From a checkpoint of a small transformer trained on Wikipedia: 3707 steps.
Each number is 128 + 24 x the weight over its row's rms, rounded and kept within 0 to 255. Layers, rows and columns count from 0. The size above them is the row's rms in percent of the matrix's.

# layer 3 attention output, 512x512, rms 0.119, rows 109-162, columns 0-127
size [104  92 105  96  97  94  96  99  91  97  98  97 100  98  97 105 105  97  96 102  95 101  99 100 103  93  97  99 101 104 100 104 103  99 101 101 104  98 103  97 102 103  98 104 102 103 102 101  98 104 104  93  99 106]
[[141 134  84 120 125 142 140 154 119 124 119  98  69 135 105 116 158  86 149 142  79 109 146 139 100 134 147 121 129 131 127 137 119 106 137 101 136 117 141 144  82 148 161 121 100 114 141 137 114  98 145 121  79 140 108 115 139 145 179 108 127 124 147 119 102 107 105 136 133 119 129 152 125 140 152 160  97 123 150 146 116  72  87 148 126 118 158 107 154 101 140 162 119 147 103 128 131 129  90 118  72 158 120 147 165 183 150 137 128 153 128 101  93 128  83 140 101 114 112 103 132 112  94 113 163 140 116 165]
 [127 128 143  94 127 150 139  86 142 140 133 182 110 146 163 133 115 100 161 150 119 143 151 110 155 128 136 103 140 136 104  88 124 137  99 154 131 134  43 108  96 134 150 122 141 168 113 127 118 124  74 194 154 123 126 152 156 114 187 119 102 115 146 152 157 100  97 124  96  76 136 151 153 133 105 128 118 152  93 127 111 118 137  98 133 120 148 138 108 139 138 159 131 134 120 138 138 151 107 111 125  96 140 107 151  72 114 129 107 144 158  97 117 152 119 146 124  78  75 106 152 123 103  89 159 116 125 124]
 [102 112 112 106 120 180 109 116 149 133 143 133 145 144 143 114 109 150 128  92  99 115 134 145 105 168 107 123 165  93 140 131 121 117 102 110 139 138 131 139 126 131 140 122 165 121 141 153 138 144 142  87 110 155 140 134 106 153 101 104 153 120 116 139 192 151 168 112 152 138 184 104 197 131 152 148  95  92 131 101 124  99 190 152 172 137 139 126 116 157 130 101 106 107 164 111  71 121 148 107 109 177 124 141 164  89 175 141 112 161 143 116 153 143 134 167 147 175 193  95  74 173  77 109 145 118 129 160]
 [184 139 108 131 110 113  73 140 122 141 124 130 116 114 126 111  98 127 136 131 106 160 139 127  71 130 148  92  94 129 147 144  97 150 117 109 160 152 143 173 117 138 110  70 139  98 129 144 126 142 166 145 134 156  96 118 110 149  78 123 126 131 151 137 107 184  83 139 117  99 169 126 157  96 133 122 162 129  89  89 158  95 114 154 153 149 169 131 155 133 140 177 133 116 176 198 110 157 141 147 133 150 122 111 158 135 103 124  76 129 133 120 147 169 100 131  95 127 137 168 150 124 168 106 123 204 128 128]
 [166  90 121 133 156 129 136 125 129 113 116 128 120 181 166 114 128 125 114 172 118  89 125 166 101  93 141 129 128 134 112 160  98 122 109 152 128 134 101 123 159 100 145 113  78 146 127 136 134 120 106 143 111 123 141 154 139 115 110 150  76 136 130 115 175 165 115  92 117 117 150 102 110 191 150 127  87 176 134 119 103 111 124 136 114 119 159 146 116 146 166 156 152  80 113 123 108 142 115 115 131 134 154 128 145 126 111 150 139 140 129 101 171 138 115 141 143 127 140 121 132 113 158 152 116 112  81 150]
 [ 85 135 139 118 150 135 131 146  99 157 109 113  93 146 125 114 145 115 120 128 134 101 129 124 140 120 166 142 104 107 151 142 133 124 159 133 109 178 132 125 136 130 101 127 181 166  95 154 152  90 134 120  76 125 145 149 154 154 109 102 118 131 108 155 151 125 119 116  87 155  97 104 140 130 147 117 144 133  98 127 134 146  93 102 131 102 115 127 160 131 175 116 148 100 137 110 157 111 135  60 172 133 148 118 122 125 122 158 120 118  97 180  90 125 111 175 159  86 127 110 134 123 105  90 100 168 128  74]
 [112 153 122 147 130 128 123 127 105 129 173 137 132 105 135 126 132 104 103 144  96 101 147 142 145 116 149 110 152  98 151 148 111 143  88 121 170 123 124 135 121 119 116 116 136 140 165 160 164 117 135  72 113 148 117 105 104 134 108 153 102  92 113 145 111 150 159 122 148  81 154 147 119 144 148 152 113 121 137 116 128 105 134 116 123 158 123 123 127 146 158 143 115  66 137 138  98 105 138 111 137 142 110  97 138 146 171 152 126 126 162 133 132 138  83 136 145 119 134 100 109 128 109 126 126 161 112  80]
 [125 110 166 166 158 137 133 122 131 120 114 177 116 167 131 148 133 157 142 137 146 109 162 129 142 135 119 101 120 148 128 116 113 174 112 152 126 126 135 158  95 102 152  88 116 180 143 121 131 100  84  97 144 112  95 157 162 113 124 159 119 138 117 161 105 140 115 119 117 156 111 122  96 133 118 129 130 129 128 125 157 159 131 116 155 125 157 156 130  99 112 136 136 114 115 114 138  74 106 148 152 160 115 141 126 187 109 130 122 136 127 125 110 104 123 112 142 116 125 112 114 146 117 187 101 147 123 108]
 [138 154  90 154  75 167 164  73 106 101 141 169  98 109  90 145 106 152 135 123 145 102 129 173 176 129 166 113 104 174  83  84 103 108  91 133 142 154 179 145 124 134 135 141  81 140 110 106  61 129 136 110 127 121 126 149 133 140 127 136  96  94 107 123 154 116 135 129 151 147 118 123 120 147 142 123 155 149 155 125 103 130  91 109 143 129  90 135 113 137 106 117 136 149 145 107 160 141 133 109 155 133 116 102  67 160 120 147 153 127 110 145 126 130 128 131 126 114 159 110 139 104 135 134 107 126 135 135]
 [114 102 130 131 125 162 104 175 139 146 135 108 142 130 108 128 122 143  88 142 151 103 130 158 156 193 104 121 135  91 118 114 118 124 153 156 161 116 160 145 159 127 153 100 132 134 125 143 145  85 143 103 155 170 123 159  90 132 113 185 168 165 132 114 104 108 102 185 132 171 153 130 116 119 124 112  90 146 106 123  95 134 128 161 156 116 156 137 149 118 147 158 133 148  99 138 187 102  93 123 145 114 107  96 165 179 117 128 126 115 153 159 113 105 123 163 133  93 135 120 138 156  80 117 173 171 121  97]
 [113 131 119 112 100 115 126 173  94 104 126  95 143 123 131 175 109 117 136 139 159 120 134 110 187 151 121  98 132 105 118  93  94 120  97 130 130 144 171 132 111 135 144 137  94 166  90  96 117  78 107 214 118 141 124 132  88 149 151 117 129 109 139 115 122 128 118 103 114 151 107 100 136 153 145 142 137 175 106 132 167 182 132 163 137 132 103 145 111 126 130 118 121  90 105 148  99 118 142 133 144 152 136 149 104 152 152 131 102 128 103 153 104 134 134 125 163 135 146 140 128 121 112 149 113 173 179 127]
 [ 97  94 108 155 113 132 132 130 108  92 110 135 155 127 130 140 129 132 163 106  99 134  98  98 112 108 102 130 146 153 120 154 137 154 141  87 160 114 148 151 132 144 107 157 100 150 155 171 109 116 122 126 136 119 102 136 130 112 143 205 135 110 136 108 166 154 134 173 125 165 160 127 117 124 135 133 111 137 143 173 114 139 124 150 142 102 110 134  94 130 119  96 119 170 123 106 137 157 151 143 128 137 127 106 132 146 129 100 151 139 112 136 128 145 130 153 109  80 142 142 120 112  75 138  71 108 106  90]
 [152 137 109 126 110  96 160 111 125 103 119 116  91 138  83 139 127 126 120 141 125  85  97 125 125  94 135  67 179 112 133 109 106 144  84 170 127 129 100 169  99 129 153 115 125 131 118 126 114 154  95 127 145 124 125  89 139 112 110 100 122 161 115 103 106 141  87 107 121 101 134 112 119 103 132 118 159 145 113 105 141 138 135 105 137 159  93 159 139 140 116  81  96 144 140 161 159 162  91 119 140 119 124 104 106 100 135 107 150 170  86 173 124 107 102 142 132 149 153 125 128 107 168 103 120 164 106 120]
 [130 133 107 145 115 103 129 143 129 121 129 141 151 136 138 125 100 177  95  76 173 110 130 120 145 119 134 108 115 122 146 123 124 157  84 148 143 131 101 167 160 146 138 175 122 133 114 133 124 121 109  94 175 112 126  96 129 127  75 148 110 112 127 123 130 180 121 112 138 147  99 126 134  95 103 131 139  95 141 115 114 124 114 120 150 145  92 117 138 151 145 135 165 137 112 137 100 120 147 106 124 104 131 134 136 150 118 136 118 105 148 118 139 150 105 131 138 122 137 106 122 103 146  86 115 146 109 174]
 [110 140 179 105  96 147 130  96 105 108 121 104 113 148  72  59 185  89  91 144 124 123 106  99 127 142 127 156 111 120 161 159 141 133 139 116 130 137 149  93 130 140 114 121 143 148 125 115 135 128 132 131 109 102 149  98 130 153 105 133 121 120 130 100 138 143  99 127  92 108 121 140 110 121 156 101 142 119 145 119 142 120  79 122 160 120 136 159 127 121 122 152 166 128 142 115 133 147 161 153 105 177 110 119  89 172 105 109 125  77 138 147 128 110 144 138 114 115 102 139 148  99 162 107 120 159 131 151]
 [158 134 130 126 153 114 102 112 114 167 113  83  99 106 135  67 124 134  91 108 145  98 133  78 172 130 115 152 128 143 126 125 140 159 170 144 163 138 169 113 140 116 135 131 155 139 149 155 157 110 131 139 157 133 154  93 113 159 158 119 131  76 148 139 135 113 130 117 106 145 107 125 158 172 141 146 124 106 125 108 148 114 153 131 102 108 148 124 137 120 111 140 104 110 173 126  90 164 103 159 186 121 160  88 156  89 166 145 118 128 122 145  76  90 102 143 136 104 144 124  86 194 146 133 147 123 119 112]
 [ 99 144 128  69 117 104 155 120 132 150  91 172 146 134 153 128 113 134  96 144 103 123 123 151 160 106 129 125 176 110 127 114 121 147 125 157 125 143 122 141 122 107 176 125 154 138 140  98 123 130 137 148 135 101 144 100 134 147 136 108 103 110 115 109 171 149 124 148 138 146 185 147 155 129 127 160 136  98 134 110 100 148 101 115 117 107 140 131  93 126 190 117 136 100 114 122 132 119 121  88  75 129 101 127 114 125 134 142 140 131 130  83 232 128 131 145 122 130 143  92 135 153 140 128 121 115  81 104]
 [137 158 140  95 105 115 135 162 126 138 132 128 163 133 119 157 127 124 122 105 123 146 112 108 159 133 115 140 129 121 126  86 155  93 166 168 104  80 122 152 115 143 118  94 106 116  93 105 120 108 177 124 119 113 101 116 139 198 125  87 164 154 128 126 127  78  59 156  66 150 154 152 129 125 142 148  99 146 125 180 145 209 156 130 120  49  69 107 158 139 153 119 130  72  78  92 148 138 135  91 110 124 126  87 137 109 113 137 209  90 109 172  92 163  89 111 108 113  94 103 125 112 103 156 119 130 114 103]
 [102  84 165 115 119 132 151 129 141 106 162 165 151 113  93  94 165 153 109 118 110 117  97 162 164 144 163 166 150 126 142 124 151  88 170 162  91 151 149 108 145 121 125  96 156 175  60 149 130 110 124  80 152 120 168 127  98 139  62 138 131 151 159 140 153 136 140 109 155 103 155 136  85 141 113 100 131 166 100 117 116 114  82 119 122 122 137 128 133 140  77 135 116 141 137 150  96  83 129 146 117 130 135 137 115 151  90 145 127 108 161  59 164 120 127 129 143 117 123 153 138  99 179 176 158  93 129 139]
 [ 85 100 127 156  97 143 133 128 123 154 123 136 130 142 174 161  96  87 138 112 133 134 103  91  97  92 107 104 127 109 144 130 121 116 119 123 160 120 122 157 156 155 138  91 109 115 149  99  89 151 143 133 131 167 114 140 116 144 108 127  90 125 127 128 116 119 118 129 156 108 107 116 124 141 137 113 141 136  60 147 149  97  96 110 104 129 161 172 173 119 128 165  97 146 138 123 105 132  92 145 130  82  91 132  73 117 124 108 130 107 152 162 107 114 114 151 151 134 149 164 133 127  84 124 126 179 164 146]
 [118 107  94 149 122  90 141 135 134 185 168 134 154 152  92 111 128 133  77 102 169 164  90 134 104 150 135 110 128 122 136 126 148 145 147 155 157 109 164 137 148 112 114 155 106  88  88 141 129 117 159  93  84 137 135  76 125 138  96 121 146 139 140 155 126 129 137 120 136 110 140 125 138 161 122 138 136 134 161 108 178  60 141 170 136 130 107 155 155 139 165 126 173 165 145 165  99 157 116 153  93 138 158 148 111 166 146 141  96 126 156 154 112 140  99 113 130 134 108 140 112 117 129 141  93 142 142 152]
 [ 98 151 139  71 150 144 100 157 107 136 108 129 120 103 109 110 156 108  87 155 115 102 155 116 161 108 127 128 137  83 145 145 144 149 162 151  93 134  75 133 138 106 119 118  94 135 138 131 116 129 102  90 145 117 115 135 135 147 130  90 116 128 118 109 123 122 119 150 148  91 104 129  64 114  89 102 118 145 117 134 147 109 116  92 108 150 158 127 228 160 132  97 142 116 103 113 129  97  92 125 144 111 111 125  96 126 106 111 170 129 175 160 128 168 143  95 137 154 140 121 145 103 130 131 160 123 131 168]
 [100 100 127  97 136 162 139 169 173 110 153 106 141 141 164 101  86 120 118 122 126 129 133 167 126 161 133 138 229 130 155 144 100 141  80  63 140 132 110 152 121 127 152 113 117 142 118 128 142 101 131  65 156 155 133 125  72 138 109 155 114 158  80 101 165 108 163 134 142 113  89 110 147 120 117 118 147 154  98 136 146 108 138 134 127 138 152 179 132 112 133 135 154 116 137 162 146 163 157 166 157 106 129 142 109 133 144 164 109 154 102 141 103 154 155 100 111  93 158 135 134 125 152 129 154  81 124 160]
 [122 121 177 142 132 107 114 124 139 125 126 133 125 120  90  83 120 105 100 142 112 128  90 132 143 187 142 104  99 140 135 150 141 118 157 154 166 141 110 144 117  93 139 102 115 139 124 133 156 125 161 122 161 152 117 112  85 170 103 127  95  99 131 144 129 121 152 198 162 149 170 152 116 123 142 140 139  85 147 118  81 104 137 128 180 126 143 116 140 144  94 145 137 151 132 136  89 110 128 137 116 139 134 130 126 161 120 110 139 140 165 131 152 136 141 152  81 125 156 121 138 149 124 141 192 122 140 165]
 [123 128 145 125 136 118 118 124 139 149 105 132 148 105 156 112 102 115 149  96 138 114 101  91 126 106 152 151 161 136  70 112  65 135  72 129  99 116 110 140 108 143 135 148 129 138 109 150 140 129 137 147  94 128 146 154 177  96 156 139 120 131 101 153 113  80  85  97 108 125 160 159 130 155 121 112 142  69 134 100 165 174 118 121 120  92 108 163 140 119 102 128 136 106 155 135 117 105 139 131 172 128 150 103  79 124 114 162 135 101  73 115 132 140 135 136 103 130 140 120  92 125 124 197 144  63 123 118]
 [134 127 100 103  89 114 123 129 176  87 111 143 146 151 145  90 165 151 158 103 102 154 113 153 115 156 109 164 131 142 104 121 159 145 129 167 122 127 107 103 172 150 133  93 129 102 115 143 131 148 125 174 134  90 116 137 136 129 107 139 147 104 163 109 119 103 130 172 161 146 127 131 126 117 144 146 142 143 117 151 157 127 142 123 107 132 143 158 116 153 157  88 148 137 130 113 137 159 131 135 132  91 111 137 125 116 122 137 131 127 159 160 129 141 136 158 148 139 151 139 130 126 128 115 118  88  90 114]
 [113 130 129 107 138  95 118 141 106  93 108 146 124 171 151 160 132 103 104 167 135  88 130 133 141 119 160 136  78 124 150 125 151 129 114 126 145 127  56 124 113 137 107  98 124  94 125 124 136 106 144 133 141 168 166 115  99 153 123 138 119 119 106 112 135 128 167 183  73 166  80  98 138 123 120 133 127 127 153  88 136  92 151 151 152 135  62 150 126 119  94 131 177 107 134 104  85 179 132 175 108 120 115 131 141 119 109  95 105 151 131 168 140 136 110 138  85 121 112 111 127 123 118 125 116 162 123 111]
 [147 143 127 126 121 112 134 159 154 149 120 129 115 159 123 126  51 118 129 138 138 130 161 120 132 112 149 118 127 149 104 110 102 129 154 135 150  90 113 156 123 144 119 122 133 115 167 104 136 167 131 101 131 125 115 122 151 135 154 121 149 151 118 119 114 139 159 126 164 141 134 123 125 121 124 110 107 125 188 115 145 155  81  85 161  99 122 110 145 116 149 154 148 133  88  95 141  90  76 111 122 135 179 133 136 200 140 126 111  92 173  86 169 153 132 150 132 128  76  59 159 101 125 143 134 126  97 138]
 [124 140 122 141  97 123 128 134  82 104 138 119 100 101 117 101 137 120 156 162 145  95 112 119 141 113 189 104  90 108 113  84 115 160 125 168 141 126 126 176 128 154 104 116 104 174  94 187 181 103 133 135 134  78 130 122 117  97  90 157 110  98 130 117 107 106 139 122 161 164 120 138 120 158 139 122 137 118 133 136 149  64 136 136 118 145 126 151 182  97 138 113 147 152 154 149 118 123 152 157 110 137 128 143 116 195 175 151 134 131 124 143 124 146 134 116 137 133 138 116 154 112 132 124  79 125 116 152]
 [111 150 172 136 140  85 129  92 130 144 105 126 158 107 140 123  94 136 136 127 140 140 121  88 118 130 146 114 151 134 111 121 138 126 146 137 138 134 111 165 116 126 117 134 140 146 131 140 116 157 148 162 107 139 207 131 112 126 112 103 103 111 105 140  92 167 145 178 144 144 139  95 164 121 164 133 142 137  98 119 105 163 130 165 167 118 119 151 108 131 141 117 191  53 152  92 112  99 164 121 101 152  95 144 101 165 102 117 113  66 157 163 136  74 142  82 150 148 161 148 115 130 157 143  86 135 115  76]
 [145 127 134  96 129 105 120 136 110 138 139 144  98 115 109  92  93 133  94 130 113 133 132  97 126 106 126 131 127 116 189 108  67 126 125 160 142  97 127 122 160 142 138  88 123 154 131 176 160 184 129 138 129 121 117  95 120 117 108 168 142 115 129 120 121  80 139 174 141  83 113 197 151 156 185 192 148 134  70 145 164 117 100 170  55 169 134 139 158 137 149 125 124 122 129  94 151 145 113 122 184 125 145 100  78 164 126  98 112 149 133 155 117 148  89  73 136 119 150 124 135 102 158 118 173 114 117 127]
 [118 108  99 151 133 131 146 116 161 136 109 156 136 178 110  98 144 103  85 183 156 104 118 137 150 185 167 121 101 153 126 119 122  92 122  96 133 123 172 138  94 127 153 118 115 138 108 137 152  74 198 126  80 126  93 138 112 170  89 142 134 132 104 181 123 148 102 124 129 145 134 123 102 139 120 101 126 136 135  97  83 120 120 109 138 178 130 136 138 123 108  81  88 146 145 145 138 148 115 134 140 108 123 130 151 100 101 146 136  91 113 110 120  71 124 104 114 162 165 144 117 155 154 126 162 160 152 158]
 [138 135 174  87 132 120 121 160 101 133  98  73 118 116 149 102 124 122  83 135  97 122 128  94  88 161 109 159 101  98 111 142 135 179 163 118 140  88 109 132 107 148 122 118 134  83 143 141 130 115 143 124 157 156 117 131 102 102 142 186 157 128 123  98 148 124 105 104 138 145 165 133 103 126 143 155 138  95 121 129 178 172 117  87 145  93 141 110 110 148  95 104 105 150  95 149 187 129 165  91 115 123 113  96 132 132  79 122 167 128  69 111 127 123 120 128 133 106 128 112 147 145 139 169 126 118 124 126]
 [116 122  86 131  76 108 166 102 133 148 155 139 161 137 137 154 148 149 130  96 136 131  76 117 127 130 142 115 133 126 148 141 121 110 148 120 140 182 125 101 114 127 134 148  91  95 111  89 141 128 124 177 106 168 136 164 155 140 110 113  90 137 120 154 105 143  35 149 157 155 110 111 115 100 109  95 139 113 152  90 108 108 143 129 144  91 110 128 165 159 139 133 139 166 127 166 130 141 101 117 127 141  69 135 141 119  75 125 103 102 110 114 111 112 134 188 137 128  95 163 106 146  34 121  93 134 154 109]
 [127 128  91 121 127 151 122 128 121  89 181 162 134 146 104  99 154 128  87 118 122 134 117 112 133 110 129 126 127  82 157 112  87 112  82 104 106 109 132 103 135 141 144 104 169 123 139 129  91 102 111 136 123 108 144 160 156 144 126 135 121  97  52 141 121 134  94 101 127 133 173 130 139 204 137 118 116 142 138 153 130 147 154 147  93  54 147 116  93 136  86 138  98 115 135 117 110 150 126 142 111 112 128 125 160 106 106 136  91 129 150 122 136 122 116  99 170 109 111  95 147 107 142 151 109 141  78 145]
 [161 138  97 152 109 105 134 105 123 140 114 138  84 122 134 113  99 102  92  99 108 160 161 122 129 121  92 129 139 129 115 128  69 144 156 138 148 158 175 141 107 103  91 100 127 128 112 115 142 128 138 127 144 126  69 107  93 137 143 150 103 128 138 149 127 125 132  95 142 121 133 121 117 147 121 145 135 148 110 116 169 118 112 130 137 119 148 129 102 178 133 139 162 137 110 131 170 145 122 128 115 101 148 119 158 127 112 114 138 124 177  95  81 146 128 139 136 117 143  72 123 141 187 144 161 126 121 193]
 [107 136 107 169  97 123 128 135 166 114 153 142 133 100 140 121 145 137 118 114 128 105  98 146 160 122 126 115 131 121 128 153 158 129 105 133 159 105 119  91 145 133 166 153 115 118 120 128 142 136 112 111 148 116 127 176 155 114 140 136  88  84 105 151 129 149 145 100 157 127 146 125 181  84 103 100 125 124 147 110  73 105 153 122 137 163 126  91 134 128 118 137 138 110 155 159 100 136 154 141 143 154 121 129 125 154 177 136 102 115 120 119 146 112 140 128 143 132 135 118 138 109 135  91 161 102  70 169]
 [163 148 185 148 117 133 105 135 151  79  86 109 133 123 132 104 157 111 150 102 106 141 171 142 105 108  86 118 143 103 108 141 123 141 154 126 168 121 111 154 128 140 124 145 166 102 128 117 104 142  97 105 180 159 116 152 132  88 139 114 114 145 118 126 122 103  76 149 117 154 118 136 107 126 120 156  85 121 128 114 106  98  93 154 159 127 180 110 153 145 145 125 107 153 114 146 165 154  78 120  52 107 122 105 159 111 145 131 131 114 124 153 100 153  97 167  92 135 127 141 123 201 142 140 124 126 143  88]
 [172 142 136 127 119 141 141 141 100 146 119 100 131 154 119 177  99 127 130 137 135 163 124  96 158 127 113 128 118 141 150 132 152 123 129 147 124 176 129 123 156  97 110 146 130 109 180 109 126 136 152 142 138 119 120  88 110 164 144 129 120 110 163 124 108 117 127 143 123 127 148 111 133 133 125 112 167 107 151 106 117 144  83 114 181 133 120 182 153 112 118 113 148 151 150 145 153 129 102 129  88 128 136 106 120 130 135 133 130 117 129 108 127 103 131 156 102 189 119 101 149 127 148 140 154 157 148 173]
 [206  98  96 144 141 102 169 115 152 139 134 109 112 153 177 116 131 112 105 152 201 131 142 116  88 118 151 171 101 154  94 110 128 129 129 163 119 107 121  96 104 122 132 150  99 173 151 122 109 145 133 121 163 104 137 135  92 132 115 130 122 129 110 124 159  97 109 140 129 129 170 155 142 112 132 145  99 132 123 127  94 118 110 103 138  79 113 115 110 111 139 114  91 115 118  97 142  83 115 114 117 141 113 161 172 131 121 141 165 135 115 104 113 119 137 148 156 133 112 112 167 124 125 125 124 129 159  87]
 [159 145 107 116 175 119 144 142 104 144  66 151 142 131 150 145  88 157 106 191 142 110 143 114  96 158 153 121 117  78 145 137 109 124 123 146 167 109 114 121 131 123 119 108 123 121 113 197 138 163 111 145 153 119 144 141 110 119 140 135 126 133 131 122 135 116 130 123 132 139 131 120 122 109 132 126 142 119 147 130 132 105 147 116 135 103 132 120 131 139 118 125 106 142 107  95 158 125 101 152 106 163 113  94 145 143 135 102 165 187 138 103  90 142  97 135 106 141 109 125 138 173  93 193 101 130 135 122]
 [136  88 119 190 101 108 118 128 131 118  96 127 162 130 118 144  88 147 151 101 129 121 132 140 114 104 124 111 164 123 124 124 105 182 120 104 102 108  86 109 142 143 206  99 102 123 141  88 126 116 126 121 127 136 136 129 108 120 107 112 124 128 115 122 106 119 124  92 137 147 113  92 169 169 129 123 128  72 147 137 127 104 156 107 117 115 105  78 101 158 104 135 111 132 144 124 103 133 113 118 169 106 183 151 148  75 174 101 130 103 129 140 113 123 107  81 156 150 141 142 135 121 119 124 123 124 151  88]
 [148 129  70 129 132  72 122 131 125 152 146 105 162 129 155 161 147 134  90 171 174 112 132 143 105 124  93 106  82 123 148  84 121 105 132 108 115 121 123 136 160 138 140 125 168 125 129  86  72 150 101 125 129 135 130 130 149 111 176  94 146 139  48 139 116 134 129 117  90 139 117 113  99 158 127 101 169 128 127  78 161 121 168 123 160 158  95 142 153 121 127 110 141 165 141 157 114 116 134 125 164 129 127 121 123 125 115 133 122 112  82 148 138 115 108 107 126 166 139 106 114  90 120 144 143 144 118 155]
 [ 84 137 161 101 106  99 105 161 107  88 154 122 132 110 110  70 158 160 123 121 128 159 110 106 134  73 117 103 146 143 160 159 160 128  96  86 118 135 118 141 147 118 126 124 134 115  96 126 146 139 129 121 168 113 143 121  79 106 101 158 125 132 120 112 172 144 112 129 139 143 105 158 131 127 138 180 114 143  84 119  90 115 117 124 133 156 165 122 137 155 113 110 100 126 160 151 121 165 113 123 104 142 138 139 155  82  90 118  90 142 130 164 136  71 127 148 126 165 139 200 120 158 138 134 116 133 130 124]
 [160 114 146 115 143  91 121 107 126 116 172 131 144 102 153  96 124 148 108 136 130 137 124 124 160 127 126 119 126 132  78 117 111 146 139  93 129 104 118 132 100 143 118 139 136 101 121  97 124 125 134 113 114 151 141 148 126 116 109 135 146 149 105 112  84 131 142 116 146 147 101 130 146 110  89  95 190 119 113  72 119 108 132 113 156 145 144 127 139  76 129 153 105 210 159 159 105 147  95 161 118 151 136 136 123 107 201 117  87 143 167  95 112 124 132 185 142 166 137 113 112 166 157 112 148 141 171 166]
 [105  87 124 118 142 130 153 148 113 139 119 126 147  88 122 122 120 104 109 202 133 144 143 120 121 110 181 133 117 123 104 139 103 140 113 158 126  90 183 123 115 155  95 113 131 128 147 136 173 124 128 112 118 130  99 137 126 161 116  91 176 152 152 113 144 120 133 138 139 145 146 136 138 142 153 154 137 156 150 150 154 110 136 139 116 115 113 110 135 124 124 128 115 121 137 143 141 105 149 133 132  92 134 139 139 130 135 132 127  99 143 146 135 141 128 125 107 146 133 134 163 105 156 129 128 102 106 135]
 [ 83 146 122 120 182  97 116 118  86 105 161 126  95 142  92  83 159 131 136 142 118 120 102 161 113 130 117 126 104 141 154 133 150 118 168 133 119 146 162 126 114 100  92 141 169 137 136 118 146 119 124 118  70 130 159 107 117 110  96 145 124 137 137 118 155 136 113  99 112 133 140 149 167 137 141 143 113 114  91 138 105 108 131 114 102  74 117 117 101 112 135 131  59 137 128 149 122 176 181 129 124 141 134 132 121 111 159 113 128 178  84 129 119 138  69 109 144 115 145 103 133 119 148 101  97 130 109 143]
 [131 102 123 131 136 125  96 120 133 128  93 117 139 146 134 146 143 146 159 170 116 127 120 108 160 139 149 105 125 121 160 129 117 129 113 105 144 108  95 132 136 164 157 118 140 170 122 103 153 152 165 139 114 155 106 148 121 130 167 146 139 132 110 115 103 161 165 123 127 109 152 153 146 176 196 123 119 171 121 124  84 125  93 130 126 132 123 156  78 113 123 142 112 108 139 125 135 161 104 123  93 131 140 114  96 142 119 105 105 144 142 138 158 147 132 107 148 173 163 131 149 126 202 170 111 123 151  97]
 [111 166 106 127 136 106  94 114 115 117 131 153 115 122 144 151 112  92 139 106 129 113 118  96 111  70 107 181 148 124 133 133 138 130 158 126 147 117 125 115 114 110  72 149 134 117 136 139 167  92 121 129 101 127  99 125 140 116 135 179 100 140 159 136 116 125 109  79 138 139 130 122 154 140 112 110 138 148  64 134 105 115 111 121 128 137 143 100 124  99 111 157  97 157 152 139 101  88 143 125 136 166 112 155  92 149 142 113  75  89 152 146 148  84 151 110 166 100 146 160 131  86 124 112 148 126 126 166]
 [150 130 126 168 145 153 121 121 109 146 108 145 160 124 178 140 129 113 129 106 100  93 138 166 114 133  91 116 135  90 122 126 110 103  99 128 121 138  91 108 153  99 146 101 123 119 160 114 124 120 120 117  85 139 104 140 130  92 139 136 134 156 132 163 138  77 154 151 112 140 119  85  92 112 122 115 139  95 143 105 140 149 112 112 150 121 146 139 105 111 115 159 177 149 140  87 176 108 147 149 187  80 183 148 118  77 153 106 161  90 136 158 128 131 128 123 100 168  94 137 135 147  97 104  56  76 162 100]
 [161 148 154 151 112  97 119 123 143 122 150  96 143 130 120 114 133 128  98  88 143 122 113 135 142  74 121 108 128 139 127 121 101 109 146 147 128 183 108  95 142 117  99 100 116 107 113 138  85  80  98  94 125 152 112  92 141 164 119 109  79  63 135 155 150 151 124 131 107 111  97 139 105 124 146 119 106 147 129 135 104 143  72 125 129 111 179 151  81 110 141 113 113 124  99 142 129 155 127 161 132 183 142 159 137 166 185 167 143 154 133 144 145 138 137 162 133 141 126 120 158 123 123 125  92 159 144  89]
 [143  98 137 106  79 144 171 111 151 121 155 105 115 138 101  67 118 117 133 146  93 149 147  95 142 103  67 134 209 132 156 185 135 112 135 109 142 131 138 111 147 145 105 114 142 130 141 139 138 141 155  99 122 129  75  61 119 123 156 133 117 146 164  93 157 168 148 158 142 142 119 113 101 118 132 108 159 150 130 124 174 153  98 119 150 158 117 131 146 125 121 117 146 174 153 122 126 145 146 131 130 147 114 147 117 133 136 132 114 124 136 128 131 117 133 150 108 141 136 171 107 133 124 150 115 140 163 102]
 [130 143 163 136  78 124 149 117 105 159 149 134 127 111  94 105 131 111 140 129 146 156 159  79 144  67 158 113  81 101 126 100 115 129  88 106 159  57  85  92 165 142 133  72 151 108 156 138  80 133 119 185 150  94 121 116 214 154 140 143 122 126 103 133 143 140 120 164 120 132 124 112 119  98 104 118 118 103 166 139 154 139 143 127 140 159 130 119 130 145 137 161 147 177 128 151 134 122 152 149 168 166 105 147 150  88 120 111 132 153  84 107 137 124  93 141  69  85 113 151 138 168 105 125 126 140 132 103]
 [168 111 125 132 122 136 105 116  94 120 125 111 130  91 135 108 129 114 168 125 113 109 114 200 117 178 117  71 151 118 150 118  99 134 168 124 142 165  98 118 134 118 120 130 111 103  96 151 186 120 101 129 106 156  90 133 154 127 146 128 152 106 155 146 145  99 143 117 171 129 172 117 152 150 145 108  96 140  97 146 116 158 104 138  99 164 114 108 140 145 119 100 128 127 155  78 166 128 137 122 141 136 118 118 140 127 110  98 137 136 106 166 142 127 121 132 143 135 120 106 136 101 127 135 152 160 114  91]]